Weights of a small GPT-style language model, trained from scratch on English Wikipedia: vocabulary 27653.
Each number is 200 + 40 x the weight over its row's rms, rounded and kept within 0 to 999. Layers, rows and columns count from 0. The size before them is the row's rms in percent of the matrix's.

# layer 5 attention value, 512x512, rms 0.0506, rows 106-119, columns 256-511
118,175,241,222,222,208,160,178,217,203,205,193,192,251,253,194,350,274,174,249,230,163,218,211,227,129,250,234,225,220,190,174,206,170,176,177,179,276,192,242,183,194,220,211,203,206,208,144,137,209,201,225,226,164,225,189,172,127,192,257,207,219,179,222,240,207,134,205,128,254,291,238,185,169,227,200,196,177,185,218,97,265,184,217,239,142,181,181,220,244,246,230,267,201,225,184,237,246,160,204,179,165,184,150,296,161,183,218,159,207,191,188,206,174,224,185,206,106,249,316,237,142,261,236,228,193,240,200,136,195,174,197,228,186,206,82,174,155,239,240,193,243,136,156,141,184,253,190,203,205,188,166,195,183,171,209,198,198,235,158,208,199,209,252,212,180,191,157,181,132,197,222,197,128,242,248,168,216,154,229,186,207,171,194,214,128,179,178,189,138,170,160,179,225,247,198,101,249,198,206,224,156,178,190,128,138,211,188,215,189,209,211,172,200,192,171,209,207,226,238,282,107,223,276,188,163,180,142,144,221,199,199,221,156,197,227,200,234,258,200,186,193,160,175,206,228,185,214,181,196,170,229,282,215,196,227,210
105,260,199,185,184,142,240,205,241,99,180,195,175,198,179,240,189,122,239,146,195,199,211,221,215,168,158,197,209,185,220,271,204,224,277,246,212,173,233,144,241,207,327,216,154,319,205,226,188,154,153,167,172,181,179,209,186,176,206,177,239,182,180,273,164,225,295,210,216,174,235,151,173,332,187,233,236,215,153,165,242,205,182,230,181,219,189,166,255,219,214,206,161,141,210,217,228,186,150,178,186,245,185,127,174,163,283,192,162,205,231,188,92,208,195,210,149,95,177,171,249,218,202,222,207,168,198,198,185,163,143,189,107,287,143,204,167,222,153,162,185,232,206,203,249,191,216,259,150,278,213,261,170,256,228,177,126,218,153,172,191,154,233,298,140,225,204,193,188,261,253,237,186,140,295,223,190,240,153,197,187,215,162,167,169,252,211,236,179,151,190,172,219,214,232,253,241,132,198,213,216,199,254,230,213,243,202,230,193,217,172,153,243,164,233,299,217,187,254,204,171,287,215,175,182,166,252,112,196,161,232,141,202,218,130,320,210,203,153,238,222,215,237,192,177,152,207,220,251,193,198,58,210,239,197,176,158
110,205,248,216,204,202,258,239,199,178,191,207,157,186,176,198,199,251,193,116,283,132,180,149,210,206,180,257,232,239,263,219,193,200,179,158,260,188,214,232,214,180,152,206,166,162,174,207,255,167,211,217,237,173,186,209,191,250,217,190,178,225,167,206,183,177,185,205,160,163,228,121,190,247,207,208,132,326,160,228,130,230,226,204,199,135,161,180,242,168,198,163,176,156,200,309,324,188,218,223,121,122,236,75,179,187,207,166,180,162,205,238,145,187,99,176,201,249,220,200,215,215,140,166,187,179,167,219,150,187,123,230,230,215,162,259,163,167,255,80,289,182,191,159,299,244,236,204,188,193,135,218,104,271,215,215,209,325,179,206,180,245,66,277,134,234,283,172,238,247,231,208,203,150,147,182,267,156,179,188,200,149,212,154,188,198,213,218,201,155,223,183,170,228,136,228,177,174,195,205,102,224,293,268,144,207,227,130,207,256,198,216,185,198,161,174,152,139,172,208,161,240,200,235,161,218,233,194,130,165,187,218,231,221,206,145,207,177,306,225,202,243,207,259,170,213,201,128,221,199,179,186,248,200,256,173,148
115,199,231,237,176,193,192,225,282,132,224,218,290,213,214,250,139,274,153,195,180,173,141,174,137,197,204,184,183,208,265,219,190,243,188,207,119,244,218,186,215,262,223,206,183,217,260,260,184,264,149,180,199,229,195,174,291,28,196,121,219,193,202,251,209,181,199,202,196,139,259,192,193,155,204,216,196,188,315,147,236,186,158,230,230,128,200,214,163,216,186,219,196,237,222,126,160,143,201,251,181,167,248,37,155,229,258,248,136,196,135,190,184,224,241,221,175,177,176,166,208,209,303,273,299,238,181,212,247,182,205,199,229,154,179,89,186,98,128,186,288,249,176,168,163,200,208,185,203,203,169,171,179,210,208,189,226,145,187,260,256,222,244,242,175,222,193,229,248,229,205,188,197,129,139,199,236,218,196,215,174,185,191,123,130,223,183,186,259,185,207,212,205,194,116,220,178,175,142,203,250,209,250,167,189,141,211,149,220,177,225,199,167,193,250,206,230,259,179,233,169,197,192,120,165,185,253,141,220,227,243,234,195,167,156,236,219,157,203,224,231,278,166,210,188,201,198,185,207,228,181,243,240,239,203,190,175
107,113,196,156,209,207,169,206,180,267,186,219,185,191,199,211,290,184,146,257,223,285,118,160,196,140,197,170,193,211,156,260,195,182,272,180,241,201,205,188,224,219,268,162,187,182,122,210,267,216,196,207,199,191,188,185,173,223,230,239,207,225,157,199,107,199,125,225,136,267,199,264,211,222,230,202,262,181,314,220,178,239,215,210,163,178,182,198,184,230,241,202,294,164,218,207,237,119,156,244,149,187,172,245,250,259,132,244,183,177,231,230,226,201,189,192,183,290,182,205,231,223,215,205,169,214,211,264,197,238,257,236,146,204,213,144,185,170,239,257,116,178,199,182,111,258,140,125,179,262,174,235,205,201,247,216,232,196,195,201,241,200,146,205,202,208,201,186,172,119,139,185,192,206,121,184,177,109,141,175,186,225,226,143,200,249,181,230,268,194,262,177,192,181,238,184,276,260,215,203,167,170,270,256,102,215,176,143,211,170,205,225,237,245,146,112,163,248,157,240,222,161,192,215,188,185,157,210,187,204,265,168,234,200,206,231,209,108,221,227,202,171,186,189,186,209,229,226,217,189,167,170,112,211,166,194,205
109,233,241,236,97,241,314,183,184,197,158,215,251,179,214,207,194,241,199,260,184,174,243,210,196,160,197,175,169,147,148,201,185,200,245,154,248,270,204,163,189,107,228,122,250,120,210,150,151,254,208,186,132,191,208,204,180,210,230,191,170,200,192,204,198,207,170,205,210,198,152,165,215,145,188,193,280,302,141,210,270,232,219,148,195,129,205,162,172,227,289,189,186,173,168,248,162,276,197,219,223,242,237,197,193,126,282,213,128,221,225,159,101,200,233,217,229,229,134,198,198,232,208,169,173,189,261,173,194,234,164,151,190,202,213,257,185,167,177,191,172,174,247,240,122,152,253,272,216,163,190,218,221,148,199,237,212,180,212,187,254,234,179,201,251,213,67,257,165,272,112,125,165,253,166,175,190,214,204,138,267,167,219,191,182,155,207,136,191,185,178,178,184,226,206,258,202,185,227,218,181,189,267,173,191,208,235,225,210,206,184,244,213,303,179,161,238,206,163,235,258,163,253,175,210,192,217,234,184,199,121,201,121,196,156,244,219,131,182,138,225,216,204,216,201,249,196,219,185,235,206,199,154,222,171,241,233
106,160,225,229,135,187,219,117,177,154,202,203,165,96,149,169,175,188,240,227,245,297,195,236,174,179,210,219,198,192,206,315,193,171,172,252,191,180,212,140,200,217,211,163,178,244,187,238,136,236,180,251,126,125,218,195,232,195,227,204,204,185,228,199,195,224,272,185,208,125,199,261,172,212,189,202,181,221,245,243,254,137,184,168,209,168,214,135,168,214,332,201,143,154,220,192,241,113,188,203,199,133,167,240,165,135,123,177,162,183,135,196,298,203,222,214,239,195,242,209,188,260,245,236,220,125,240,176,209,190,201,238,166,198,72,186,211,144,124,193,199,173,210,175,190,202,224,223,177,165,203,168,147,227,199,159,226,90,257,112,206,169,149,225,207,216,160,230,156,183,99,192,218,222,193,227,144,265,210,247,216,248,160,174,163,190,261,211,248,228,211,170,199,152,183,150,159,232,133,221,230,217,280,215,269,159,282,214,187,165,158,177,180,253,177,186,216,223,152,215,195,153,169,201,223,208,175,182,231,183,240,213,189,231,233,173,177,190,247,168,194,203,178,243,208,243,172,172,225,190,237,178,68,222,185,250,199
114,167,237,151,228,143,200,213,203,180,186,238,248,279,178,177,210,65,224,211,241,246,171,193,239,108,151,199,197,196,191,201,181,202,176,238,250,176,209,242,188,218,210,133,208,188,204,198,213,169,261,246,210,137,191,191,197,222,209,202,241,277,194,185,206,202,160,184,274,149,329,272,177,165,195,222,245,219,178,186,290,210,202,187,195,80,254,195,239,238,145,306,224,118,182,259,235,167,193,182,138,201,219,196,205,243,213,180,157,201,133,177,208,206,234,234,170,181,189,210,159,194,153,138,214,126,217,208,161,247,199,152,178,295,105,176,192,181,195,207,281,142,255,157,238,241,80,194,152,105,214,202,205,171,149,196,196,127,195,193,147,279,215,168,191,259,210,137,206,216,132,204,161,97,176,213,198,243,188,174,197,168,180,194,230,196,207,244,162,153,192,177,222,162,192,267,194,142,150,218,191,168,235,240,173,139,302,112,208,231,207,256,197,140,215,255,178,191,245,282,163,136,179,191,187,212,84,231,198,217,215,307,246,215,137,202,210,188,266,228,222,176,204,179,263,178,215,172,316,197,177,162,264,140,168,227,200
109,160,240,207,130,182,165,175,238,223,218,235,141,204,223,148,187,165,155,224,184,233,92,228,112,261,179,234,206,190,227,181,192,187,178,146,275,270,225,101,184,152,239,240,174,209,216,166,185,295,166,215,182,190,166,192,220,173,244,236,163,183,174,220,183,230,227,186,173,129,212,172,200,209,225,180,235,168,214,174,283,241,241,212,214,185,130,217,171,195,255,217,194,192,187,219,192,274,161,251,181,212,177,190,130,205,181,178,204,165,240,240,194,193,240,206,239,171,177,177,226,83,185,210,255,120,208,158,193,197,205,231,186,195,218,204,213,174,234,292,171,151,150,128,226,195,193,142,243,200,199,197,184,201,94,250,259,158,202,206,174,212,318,163,137,243,173,222,209,194,185,185,154,192,232,218,209,221,233,166,202,172,204,251,250,219,168,217,207,231,125,202,238,217,337,228,221,271,189,169,218,260,230,173,162,167,118,189,209,144,224,234,276,187,233,173,179,147,256,209,153,270,191,246,204,180,243,111,206,159,175,180,244,212,212,224,194,215,189,160,201,178,213,175,221,234,235,162,263,196,220,197,150,114,176,215,234
107,272,191,167,241,118,202,153,193,203,219,201,217,168,231,163,139,205,71,272,212,223,148,136,234,125,194,191,241,234,167,176,202,216,194,209,216,256,220,184,232,244,149,245,174,237,209,181,199,168,172,187,196,142,156,216,158,184,144,265,193,210,225,256,127,200,217,228,287,235,205,314,192,235,202,195,253,105,112,139,297,259,186,230,182,251,175,213,196,200,246,210,262,247,225,264,252,170,232,166,166,111,177,140,154,200,123,147,129,236,151,180,200,205,176,199,251,201,165,233,280,201,199,190,222,191,249,160,213,185,217,217,137,187,255,229,167,190,180,163,239,185,219,174,94,157,253,205,225,208,172,211,198,184,173,213,201,179,274,271,123,194,164,197,184,258,243,234,231,146,211,225,141,130,202,248,190,175,146,197,199,258,215,249,188,194,206,135,214,202,191,197,247,151,217,193,363,222,183,204,173,239,241,204,235,173,185,130,195,223,145,111,232,148,196,176,225,209,171,226,190,304,209,153,188,192,242,188,202,272,233,231,181,209,189,225,212,197,178,234,181,149,194,209,195,209,175,238,175,225,245,161,158,135,202,237,217
114,200,168,241,189,198,188,172,276,221,200,197,214,153,166,245,191,161,209,158,173,253,291,140,193,166,246,174,204,223,163,195,164,212,168,171,141,330,192,175,190,174,172,241,213,122,192,176,133,182,207,185,233,195,220,205,183,201,198,235,186,228,142,185,257,188,141,222,239,130,35,226,184,267,193,193,234,166,164,209,235,215,252,247,234,195,243,219,174,185,176,191,216,178,215,207,244,268,287,271,211,169,216,258,245,187,215,223,238,218,145,187,278,189,212,204,183,275,223,227,149,113,256,352,172,222,223,158,212,216,138,187,121,201,203,156,178,215,205,200,153,248,211,188,206,118,160,212,178,243,170,222,234,131,133,205,240,209,248,194,186,264,132,195,271,224,129,67,226,130,255,146,168,252,210,191,224,199,226,205,186,135,218,198,241,204,201,257,218,190,189,238,207,194,168,192,123,141,247,183,141,188,131,243,37,232,184,248,185,205,189,187,174,207,233,247,192,277,167,211,151,184,177,257,200,177,224,208,206,250,188,252,201,216,225,143,185,161,252,293,243,162,221,163,204,212,214,183,227,206,185,181,150,215,176,169,143
112,180,251,218,193,174,210,196,229,184,177,221,231,176,158,144,193,201,190,149,114,207,245,185,223,84,229,144,189,117,184,221,191,186,167,173,226,189,209,210,205,231,183,183,188,210,189,213,154,183,189,170,186,258,190,206,218,189,159,213,130,166,221,206,202,133,120,194,184,124,293,151,166,224,190,193,276,233,118,169,139,165,225,183,220,140,161,191,188,183,229,193,243,202,184,205,231,233,207,211,174,200,101,195,162,211,200,276,181,189,199,165,189,212,249,141,144,303,189,195,194,179,207,124,279,185,186,203,237,232,217,243,191,169,170,231,220,65,269,287,268,227,196,194,230,151,203,169,233,281,221,163,173,219,186,159,213,185,191,233,260,212,132,176,298,200,225,200,241,234,77,240,188,241,224,144,215,228,146,203,142,192,205,221,178,275,122,254,210,37,247,195,184,247,174,214,181,218,252,167,155,277,241,182,165,186,191,264,195,241,258,263,237,94,196,250,113,156,155,282,242,226,167,187,173,166,207,192,252,215,238,186,126,202,253,269,203,171,234,178,200,188,217,117,242,187,215,190,222,179,229,304,200,226,157,214,208
110,181,269,178,265,198,204,215,137,225,148,186,231,184,204,245,259,192,180,153,181,248,176,162,164,176,158,159,194,181,196,186,188,217,277,183,109,185,202,148,225,192,182,234,270,212,272,190,183,226,213,207,228,185,159,197,190,125,166,94,239,224,215,248,131,228,216,204,168,86,139,171,170,99,199,202,108,202,232,134,173,145,212,196,210,210,240,249,149,212,180,172,164,160,235,224,193,197,207,244,299,338,236,151,263,253,180,166,186,177,175,179,242,197,248,161,199,202,117,214,216,186,149,154,222,263,200,250,179,15,255,167,203,265,202,288,176,207,226,211,166,159,176,192,188,177,271,121,239,243,260,201,175,217,298,209,215,187,170,243,183,206,139,199,235,221,243,200,200,204,89,246,179,185,190,168,193,188,153,190,107,197,177,184,255,230,193,269,179,171,235,218,256,162,250,107,292,181,217,189,218,217,151,188,200,227,165,217,216,233,161,212,210,295,184,233,154,173,158,199,180,161,196,232,189,180,175,161,209,216,186,166,219,224,281,298,211,158,196,162,205,152,148,184,188,168,216,194,264,197,145,199,217,143,149,195,211
112,216,157,214,213,202,179,173,178,183,191,198,236,205,154,209,227,138,206,183,253,204,103,227,132,215,224,230,201,175,125,175,201,193,203,191,143,242,195,181,182,173,186,172,195,186,206,240,249,171,147,176,199,148,233,225,255,126,241,226,227,181,170,222,219,186,236,241,191,233,152,113,217,168,176,194,242,160,316,167,215,165,137,149,152,183,169,205,175,208,128,187,210,126,259,193,192,206,157,197,261,160,194,185,329,193,172,154,143,225,91,241,211,168,172,232,226,267,248,190,144,260,198,229,168,219,161,188,191,182,99,223,242,222,147,239,233,150,199,237,206,193,143,240,171,222,173,160,241,238,215,210,155,209,272,147,245,201,196,176,190,196,282,149,273,235,126,211,202,168,182,179,212,357,145,203,150,341,242,188,150,181,218,222,168,119,223,172,196,299,185,190,241,192,165,185,242,272,181,183,205,201,186,218,252,218,224,168,216,186,296,251,211,203,220,196,172,216,119,163,175,207,170,174,124,240,129,150,277,123,217,226,268,177,224,71,165,253,168,210,235,221,180,203,231,185,244,278,185,186,182,139,194,209,148,233,214
# layer 5 attention output (transposed), 512x512, rms 0.0518, rows 106-118, columns 256-511
119,153,272,210,222,224,176,168,247,233,242,178,154,231,231,184,354,264,220,240,211,125,200,224,231,124,215,202,223,161,225,149,217,156,182,185,192,291,179,223,206,166,199,207,206,165,184,139,135,249,209,215,245,164,192,189,134,154,169,202,192,225,222,215,192,192,193,153,115,219,340,245,183,193,265,160,238,168,174,231,103,217,192,234,193,136,179,197,207,163,251,176,287,228,238,226,246,244,183,189,203,162,150,162,283,196,204,219,159,204,184,210,187,210,231,155,210,119,165,242,177,183,250,248,203,199,212,193,180,226,152,189,268,199,198,33,197,185,256,219,219,195,164,183,160,175,236,169,203,197,158,193,236,172,151,154,176,197,199,167,234,153,231,211,160,209,182,134,151,159,183,207,248,137,212,220,167,251,133,176,191,183,190,212,221,147,203,187,188,152,164,170,185,272,247,173,98,284,230,198,162,184,217,202,132,136,210,160,217,206,152,212,192,225,183,148,210,174,247,231,257,147,196,310,147,205,172,138,175,224,191,239,255,139,241,197,191,221,215,163,176,254,182,175,194,212,200,136,186,254,158,258,245,166,221,268,218
110,274,171,176,161,146,191,187,245,110,210,206,154,179,153,227,203,111,229,95,219,221,239,205,227,196,197,166,228,164,186,261,179,264,230,234,219,214,194,172,288,135,291,153,196,355,223,237,170,147,133,160,208,157,192,222,182,196,200,162,208,205,203,243,179,260,311,207,183,186,301,118,214,291,145,240,202,237,209,172,289,174,187,258,204,230,173,222,221,276,241,165,178,174,213,190,217,155,201,179,235,205,177,103,159,174,264,227,161,179,282,249,105,261,221,200,136,168,220,242,220,242,232,238,181,174,173,160,114,160,148,193,119,220,165,222,136,193,102,160,187,228,232,188,239,274,145,194,187,234,201,226,205,194,281,176,140,215,175,125,190,210,208,273,171,221,222,196,210,232,241,257,176,157,266,230,241,233,188,229,184,202,167,155,187,307,219,218,219,183,162,135,197,233,216,270,210,159,192,228,202,271,249,234,216,233,224,209,185,200,168,174,202,181,157,263,178,226,252,213,204,251,240,182,158,160,268,157,220,158,214,134,192,233,169,305,222,185,118,227,216,217,239,194,159,191,183,248,250,190,167,161,229,233,222,209,157
111,191,263,233,199,191,262,222,230,206,150,168,185,196,196,183,229,257,216,141,294,163,184,233,124,209,212,274,252,179,278,214,233,208,174,179,238,194,230,228,204,177,180,176,204,187,194,241,246,134,234,240,222,186,191,222,211,237,213,228,164,204,173,175,191,185,207,194,160,190,227,96,183,258,195,209,111,333,140,209,176,163,203,242,212,152,207,164,208,213,206,204,159,158,206,251,297,247,156,213,138,129,253,93,254,166,204,139,186,154,171,193,185,181,106,229,209,228,270,170,168,220,158,200,189,224,130,223,177,188,118,253,219,177,197,228,149,151,270,89,290,206,205,156,290,248,214,215,184,210,156,233,230,266,244,239,190,324,198,231,201,255,97,249,147,210,215,149,188,219,223,189,200,176,173,162,316,172,172,246,198,140,180,165,198,209,206,251,208,164,215,176,160,210,136,237,212,219,281,221,162,181,335,217,178,236,202,179,193,255,184,203,210,180,127,166,155,211,157,211,138,221,179,269,178,201,233,191,183,177,182,244,191,180,237,148,203,219,316,212,168,243,180,204,149,188,165,198,229,229,205,164,221,198,244,191,173
117,184,242,257,184,176,248,184,299,177,219,198,247,200,185,201,131,278,157,199,184,189,98,180,119,191,227,186,228,182,283,193,201,203,176,217,128,189,164,195,216,195,217,207,216,240,243,257,186,269,153,188,177,219,190,172,261,65,195,99,191,168,231,223,208,166,233,170,214,169,266,206,175,179,150,188,235,175,328,202,249,193,174,242,237,109,223,232,160,185,205,199,207,225,182,193,168,137,198,227,178,189,240,43,182,172,252,230,146,215,118,204,190,233,226,201,184,216,132,198,143,221,243,276,132,224,217,206,209,156,209,211,197,151,153,52,253,142,177,172,315,205,199,200,187,174,183,216,188,188,181,181,189,210,171,193,225,125,217,229,213,244,200,219,190,219,204,218,234,227,208,155,175,148,152,204,240,173,200,225,160,203,201,146,125,204,197,179,220,193,253,210,223,206,140,198,160,169,185,213,230,215,260,175,201,138,241,197,290,208,197,178,230,176,214,203,234,188,250,222,180,179,213,108,191,158,250,155,201,259,189,210,207,196,189,238,185,191,170,211,206,292,170,210,248,198,188,187,242,238,199,234,271,177,209,243,202
113,125,169,172,202,196,204,159,169,221,190,212,188,196,219,262,279,184,166,239,183,293,124,194,196,142,164,183,189,171,152,254,278,233,253,153,301,183,167,212,234,224,247,123,234,192,93,220,296,239,193,213,153,173,167,194,231,212,234,248,204,225,197,218,162,156,148,145,217,242,203,204,210,233,197,240,250,176,256,238,215,210,231,183,160,206,152,207,222,216,231,199,299,164,182,188,270,106,192,237,130,191,180,223,236,204,171,242,171,196,214,199,192,178,203,163,154,303,210,215,222,235,226,216,218,208,230,301,238,225,256,242,184,183,215,102,229,128,282,249,115,227,146,172,137,241,141,126,166,248,211,226,173,236,184,158,262,180,206,160,227,217,113,230,214,198,198,151,169,162,183,201,238,190,123,189,159,101,162,216,187,229,196,189,138,223,174,239,217,189,223,219,263,247,277,161,303,218,234,207,146,112,269,191,109,177,214,168,248,194,205,239,219,271,101,84,230,242,180,276,226,205,192,205,193,212,144,245,194,241,200,197,263,214,199,193,197,142,192,231,209,178,162,198,161,263,194,192,230,220,152,192,129,254,185,210,175
110,225,265,263,94,207,234,211,190,192,100,205,300,179,218,210,224,216,149,242,187,171,260,271,228,144,197,189,165,209,165,218,180,203,215,178,212,238,278,161,243,184,226,118,175,138,276,165,133,238,212,197,142,192,202,222,180,264,172,229,146,232,265,230,192,234,192,154,241,176,153,171,209,172,180,209,242,272,152,203,253,235,245,160,230,136,177,178,245,219,263,198,214,164,232,205,168,273,204,201,233,233,196,192,190,106,280,228,187,189,229,177,56,146,273,174,234,206,208,195,210,166,154,152,204,207,289,163,261,228,149,181,199,136,235,237,224,214,185,198,154,200,212,267,102,178,208,250,208,194,173,184,203,204,199,227,225,200,255,170,255,279,202,205,202,209,59,294,142,208,110,134,129,243,169,215,213,229,210,151,224,169,226,224,128,117,143,145,170,107,148,191,171,203,233,289,209,186,195,228,186,231,266,202,189,195,196,248,217,216,210,184,152,299,144,211,247,214,166,183,194,199,202,156,222,163,206,249,194,224,214,180,222,150,176,226,256,181,172,128,191,165,198,204,179,240,209,222,167,179,210,227,179,200,173,236,213
110,136,213,187,130,234,213,105,172,181,264,195,185,106,205,239,178,166,227,217,233,303,193,206,210,181,204,198,230,212,198,253,131,143,224,222,184,143,209,128,230,155,180,140,175,258,216,220,156,228,193,208,144,137,272,233,211,213,201,220,198,184,169,252,178,198,262,244,186,127,204,234,147,228,233,147,111,233,179,251,277,198,182,169,188,191,205,163,165,215,350,198,147,128,175,206,201,100,180,169,190,167,167,259,189,136,126,230,206,169,163,238,264,188,246,187,229,182,226,192,187,225,195,249,213,180,249,169,263,234,200,297,145,179,85,217,171,170,80,196,221,188,204,164,186,202,200,193,173,154,208,195,205,236,210,199,247,94,248,209,200,185,152,204,231,165,142,241,185,156,94,147,251,184,196,230,151,240,210,218,174,247,226,201,212,188,275,221,243,199,219,178,172,187,164,152,150,245,151,233,229,161,264,223,207,180,312,203,226,195,199,186,228,232,231,167,160,166,177,220,203,134,180,202,223,229,221,164,233,180,229,228,140,260,235,165,198,197,212,161,227,164,166,216,165,202,283,185,236,195,209,190,134,217,214,241,251
117,123,229,178,202,151,205,186,189,131,214,257,219,259,199,183,194,33,213,197,233,253,133,197,246,133,174,247,228,167,186,235,205,227,230,308,251,177,160,250,192,165,185,144,285,179,175,214,247,155,221,220,222,216,212,225,253,261,162,198,233,224,214,203,197,159,166,173,265,169,291,249,154,193,201,233,258,243,188,179,312,224,198,194,201,103,244,197,234,205,164,267,245,97,244,249,251,182,171,172,145,181,206,213,173,164,172,186,155,201,122,228,190,199,191,237,191,140,165,188,167,175,125,165,195,131,206,199,186,235,177,152,206,281,110,165,232,222,196,184,267,140,213,200,225,201,91,202,187,157,169,206,188,192,158,159,238,174,221,208,175,277,217,190,225,190,250,157,166,178,146,167,191,116,176,224,202,180,235,187,139,171,175,232,235,199,180,233,172,174,174,211,241,147,225,201,217,168,167,179,239,253,219,247,166,217,319,132,162,229,216,224,205,164,280,235,138,189,212,300,142,144,162,200,180,185,138,228,198,199,174,234,214,204,172,214,217,199,206,216,226,179,195,215,262,177,207,167,271,159,160,182,246,144,202,166,193
114,194,244,238,129,186,202,226,213,228,189,215,115,172,209,204,180,160,219,214,184,278,75,220,136,267,121,204,228,151,252,198,210,191,179,208,276,240,189,42,227,129,277,211,181,211,240,187,199,319,129,185,247,192,158,206,199,177,270,237,171,187,148,222,198,223,176,233,230,145,219,166,193,234,183,204,251,164,224,234,242,250,220,183,189,185,119,217,138,180,242,221,241,201,205,200,159,281,177,193,178,173,171,205,166,231,189,197,211,174,198,183,227,213,277,239,188,240,176,164,190,124,141,185,194,132,121,112,200,219,228,237,226,187,241,227,224,172,206,315,176,190,172,187,227,222,188,148,245,170,183,133,174,240,76,192,256,179,163,229,173,197,312,206,179,200,179,213,142,187,208,236,174,204,243,202,172,208,242,184,197,146,226,231,215,226,158,211,130,236,170,263,226,203,330,182,221,268,199,220,243,192,252,158,183,186,124,176,138,184,207,229,232,209,189,172,189,159,247,202,193,244,205,281,211,186,213,132,221,143,154,234,270,209,220,236,208,211,195,189,219,176,252,164,199,243,195,172,269,174,213,195,115,205,183,239,231
110,249,180,150,223,200,266,168,213,223,220,147,223,166,206,139,210,200,134,284,176,222,172,200,244,109,159,204,294,180,173,221,212,216,184,225,194,221,196,211,148,212,161,244,221,241,196,187,218,190,174,162,185,151,170,212,167,197,218,269,180,217,192,232,111,272,267,185,216,233,215,287,201,268,123,199,249,123,125,158,306,196,185,250,213,261,177,231,174,299,273,210,295,271,138,211,260,177,235,160,190,170,185,179,195,260,152,179,191,223,150,181,200,214,148,207,249,209,175,149,228,204,256,175,174,189,210,105,230,187,188,225,143,158,239,230,192,233,183,189,216,210,258,166,87,155,240,175,223,219,158,223,249,174,209,182,220,140,200,258,176,223,171,204,167,255,270,218,229,187,218,183,135,114,229,256,163,148,128,175,188,286,202,214,207,220,196,171,191,244,149,171,256,173,261,171,327,244,188,186,206,196,220,212,249,177,220,109,145,244,166,166,229,150,149,164,159,166,158,184,258,276,181,159,197,175,222,177,238,208,221,197,243,194,196,214,219,228,206,211,185,149,235,191,160,198,205,200,192,229,118,200,141,169,179,220,213
109,192,121,240,173,134,195,179,265,209,205,220,229,207,185,241,219,172,174,151,196,279,341,180,285,190,213,151,187,247,173,191,179,190,200,204,154,320,207,187,166,180,169,207,223,150,138,198,155,166,246,189,239,208,216,203,201,219,181,265,200,158,205,184,242,151,198,193,227,119,50,213,200,271,150,168,239,164,153,219,236,193,229,240,229,191,210,242,217,176,181,175,211,125,144,202,248,241,238,200,195,146,194,234,222,220,219,227,213,238,170,233,291,203,184,193,170,298,225,195,152,126,266,335,160,188,224,127,190,220,175,204,197,196,189,183,219,217,208,223,168,169,194,203,196,209,161,199,167,198,189,184,220,159,129,143,188,146,229,237,188,243,117,188,243,181,122,76,282,153,242,137,211,225,247,215,244,252,255,198,174,165,176,224,216,221,203,228,258,171,228,245,189,223,218,204,121,160,195,169,175,235,147,185,78,233,196,255,126,234,226,187,178,230,234,234,217,249,167,191,200,208,196,240,165,212,253,185,193,259,222,224,221,210,256,179,168,198,259,252,268,197,253,108,201,255,195,231,250,155,177,210,171,189,225,159,113
112,179,253,201,219,172,207,195,200,163,189,239,211,189,198,110,192,191,165,172,153,261,230,153,211,69,210,188,176,164,161,210,188,229,185,165,218,192,184,177,165,168,193,174,169,223,186,224,180,187,173,227,183,243,194,176,235,170,151,224,197,129,195,200,220,201,141,178,203,125,274,140,181,206,189,168,259,286,157,222,117,214,253,188,154,119,157,173,187,150,209,165,219,203,229,181,230,237,223,208,189,231,107,188,177,164,193,252,222,228,138,227,188,218,250,144,139,236,223,202,208,175,226,106,175,152,182,202,246,204,214,261,169,222,174,269,174,60,208,251,266,233,201,199,246,134,224,244,232,247,197,190,198,229,187,164,170,180,211,163,236,202,164,181,271,203,232,216,272,200,86,240,158,231,228,145,175,193,117,209,123,195,144,245,163,267,155,255,207,71,261,215,216,180,180,213,182,264,226,225,201,192,199,216,187,204,149,250,186,197,217,180,191,77,185,230,185,179,128,240,228,234,223,171,180,170,220,202,225,168,272,231,174,238,296,212,181,135,269,216,193,229,183,140,309,189,206,199,250,211,260,214,197,203,201,201,187
115,162,280,200,234,175,193,258,177,234,172,213,227,196,195,218,289,159,167,184,166,227,153,221,134,160,209,158,199,181,212,192,216,216,216,182,133,247,231,186,164,170,188,182,188,215,308,168,163,230,134,259,214,212,188,203,225,115,228,132,217,223,181,257,178,292,237,175,192,117,142,169,170,113,185,266,147,228,245,145,200,170,168,221,198,199,244,250,174,194,200,171,166,101,171,232,240,164,199,204,301,287,268,151,274,220,183,188,226,224,169,225,236,230,193,140,216,214,160,266,206,231,193,148,181,251,160,270,137,35,303,181,213,153,125,287,216,221,277,247,143,164,161,174,178,171,267,173,233,254,240,202,189,193,288,222,228,185,197,229,202,200,168,213,249,205,235,211,273,242,116,236,201,190,195,191,191,189,169,214,157,200,192,196,254,229,155,219,205,211,238,218,273,178,223,116,261,180,225,202,241,184,170,174,139,193,168,223,236,199,164,238,186,336,189,228,145,148,180,155,182,223,217,243,250,214,141,147,171,210,204,193,208,218,270,281,205,169,227,172,190,184,193,238,177,184,151,178,243,161,166,259,185,201,194,153,198